config.toml
d_model = 448
norm_eps = 1e-06
bias = "none"
decay_fraction = 0.793
final_lr_fraction = 0.05
batch_tokens = 16384
dataset = "wikipedia_en"
Each number is 500 + 50 x the weight over its row's rms, rounded and kept within 0 to 999. Layers, rows and columns count from 0. Numbers have three digits each. The size before them is the row's rms in percent of the matrix's.

# layer 4 MLP up, 2240x448, rms 0.116, rows 1012-1036, columns 224-335
107:496482568476604465533474525434520503493557544582409489496531552468459468587455454487466431493558575550513485467568375427509535500452526472513504570544456434481359570558520467503511480484455567409535531382514472545509561578519480519483463536463475447545519436452535575496424441493427388553515567543595553555442438472460504491536510477513
118:516445483547457602409511570418432506442599495549439514517594522483569629550447529506457512537534533473453558512532587477439614548520555510476480482404447428431525460468510479490456599487511525417484480417515451572390507464508510448523536456477463408556497549446472509627362506505530485515413426520417538470517489484519529535500435480541
103:561390526460462521601519464546541511485503507624370438568606495439559521443536504472600468500470558514525519472554484521520627545535496457441421430467483482511463546530543501524456542521433496508497449493573593494488453544491390464398492521466556456469412588567524588504517560429465497626524600459529497551517469484459476519513528587520
101:552610519425421580512521529543524479592471512587473511467459410417458475499577557440460454578475573471500431431563494584391472553485481477411439549475494469515545506504520499484522513479503433480411506490523499468488441472521603438456491588537467645478385461486555508564453529516508550391485503553533531559495462451522537551532462569460
104:539509389429494539526428506580574492515419499518497500487501543533482472474470482552465465517518514457454549511487463543421480508445558519533463497496459452591516472573523469530528523568472493493417500483445571458537553580475476595442531530547588515462429483573470566453446473563504520546554511525480564475569435594488506462499481476487
077:562451515433461506501426469612548462453535484426546413530411443507510514465464521521479497421437550464502515500534560522477562494507487539556488468550565553421487465458501551463525509483524536536508450502517569453480567516514543578527482475552483442465470445481527428522490563506458551476580519500427446589559568538510558447437602463475
103:545509544589470564481539402498353445437514475443464415542484446438542459527519530548490583480499527460499531388492557523484575438459542438445489512517499523462421433498537505559530382537502482434407540562568554565549488486474560501565453454491548456570510487417473509479466442471476562490472514576487518548490448398590559444574579455486
120:538472585547463536486518498501444608562547523501515487582586501557516468522568541472509538469551513522517497469517483495482588497611532510377465470534507489434470473522568531444582487529484472506484462433459503593484451493470483486508568491405542426444495562519529547418406525434598407489465523442506485511498401575547517407448584577565
095:497517531517487476441466561514533500419579471484510529513572468431554464466547438371511642452469508541464556490547503430536509513469497501464623578451448493494460552527567463472604411475440458442490567524554482584512486529504571443469472588470446528549508475539527501574531548465520463559579493513509508484555406480468524481462477462377
098:583387533433471519537497523528565344591548516532546455451464560536529461469467568530554467513469532511550486498516537493492542580545497536450567396474486544443527502514561459551502611477467455502564596560542474506625458570548465534496591441578475454489489480493557502518501525595509567456492504511464508501494486475513465546561512552508
091:558491479507488471505563515514489488513521516514340523498429585463517534524414476594536619441558503525504452530450515429493504465572538529474490426505473495447532578578517434490453522595547600497451537494492545497560495478516516491510542461512573527466492491512483498493497498568522450524412528543478474531462534583501437514575490434462
099:583514473420513554563528562463429556543454469456503502475528463532497509490514489566449515485526503489505483463482459493523471456606421432472514556520535455449488469568524413500498480497525494428517523571378429452528527483566461527467531452471503511579469526525545560390591511533525428438475452514522424521468485400549498534510367507417
100:565414512475575511497484466470375479585441439450560498525541445507553455475420416483472477419412497476468538490445547486580526509502539506481414567544499488494422572439460561471455555509446494482570501492436436513507493479475522486504488527439527467517470523545556546506522472515447521604410520421563479524486606479500523432611504455426
118:489458511384382550491466487382485476561458537510495464494536439413434506502609465512543496510488549545501385457410448461482440551486538620455425503501538476511509525594589551593502497530472439440537509491460518563472517503502568477428450451454442500532573526541511554558546518430495487497446516582505578513563468531489464534533593440455
095:415573504503561525581389502474538482507608490532507441500555435467591451425504456460551457469475540476465435510513547451542583500529502447538551512438454512563627500442463446494462496515441504465432503453522533443539466500472512455445440506515472517568493527463433488527592525455463531512527500452464410506490520483505563501634565447484
113:447422392495444551541476456566482451504488424607574463504557511505514497507565566534622473434432482383506555504397579561376464564491493442585423532482594564438499492538566497387517452507467471489424551439502484386472561461492459556471469532495528511468451540495467434559521515417476456547463573427484504539540498581529468467484518452523
074:560613427544546495447441391570472533499541511474574533537505553597447548495443539410563546499501522569423454468551505462534532595510480474634621452536489488501556593477498416636522476535487539502448484482522459497514545508551464462574534455444527596499540493485556470461453501485459473496467423388562499469539528517439561538557503423496
087:477526515464559542515490592576485489517544487508545427445497603502414478533478559583450534461601538552543399443527554525473449552457501520478471486507508556451446593535490590493571464589543500531475506476528398456408540566528581448545488487579473526421484513533451463441503528584536590428512477495440452441390514471486477482525521461563
094:478438521524568630459429504461544526590480377507526553486469559497526493502516569484467516492582465507509558461523435478486513476479542540488501437493429546500480548586559483482546469516581511606433431586498500527420492488548464519543447519511513451520461479438481468506466453474549553582494458515409504568413500558477456497470511402529
116:489418501526565507586494460428460463449501484487545539480627483514527483511439549419513506494518472481486489490528609580554567449470404435543552465494627594529543485450529530519580495559488478485471450564480571523523513543632432414540564480434436520450516542524543549420492550578518545568400379590533445564592515467520424559511528501569
095:519407487506395571510437601406526490493474579609507514472485457480416513543469548427487529513539486459416619457487520477546529467417428454508598546404567516475503563483571504545444463535468502595580463444456544557471515524481437501454496493442428481556472641521544416486515452476502537477497445487505484494551495493538525513450528523543
097:557427432521490563534478514454446470467563476515472551526509517429496529502395473495506515611427435464426544548541568566487470480540561451513483565435492516437487458516496476569462496520501462480543450555493551513463409637428522499546569472386542433460510477501538489431532465514554524442523501499453523449517508433453499485476515409543
104:455514505555516484518477541557550501465471505508531519509475448438463504486443533507518544541452450525515524482480520459436460547436454421537618579656466495579491588629542518505494561549525585464496464547521482509625517589521507461469518549575513503569401504478536515442486531480473471623637416469581534473488457547524503507530529464496
116:491448545563463452444491442425536583514480549505532593406571475498536429481564514512563476466446578525578557472390565450475527522538502461400530455519451431579481421537513434446525468436542550566542442487505442525410493606533563422421500572578492553554431484527416484460555461503449469466413493478551538512478510443510483500469527467584
093:471507478567475503498550491508467518498516531490494483493523498500494454636535473594572445462582531529467463557591543572462527580404461605427498450554558497523429504484479445458545529539491487512479549519475451487379542376539530556569507576489458452496544572460406508405576610642488512470472499499580425523526431477404386522483512470532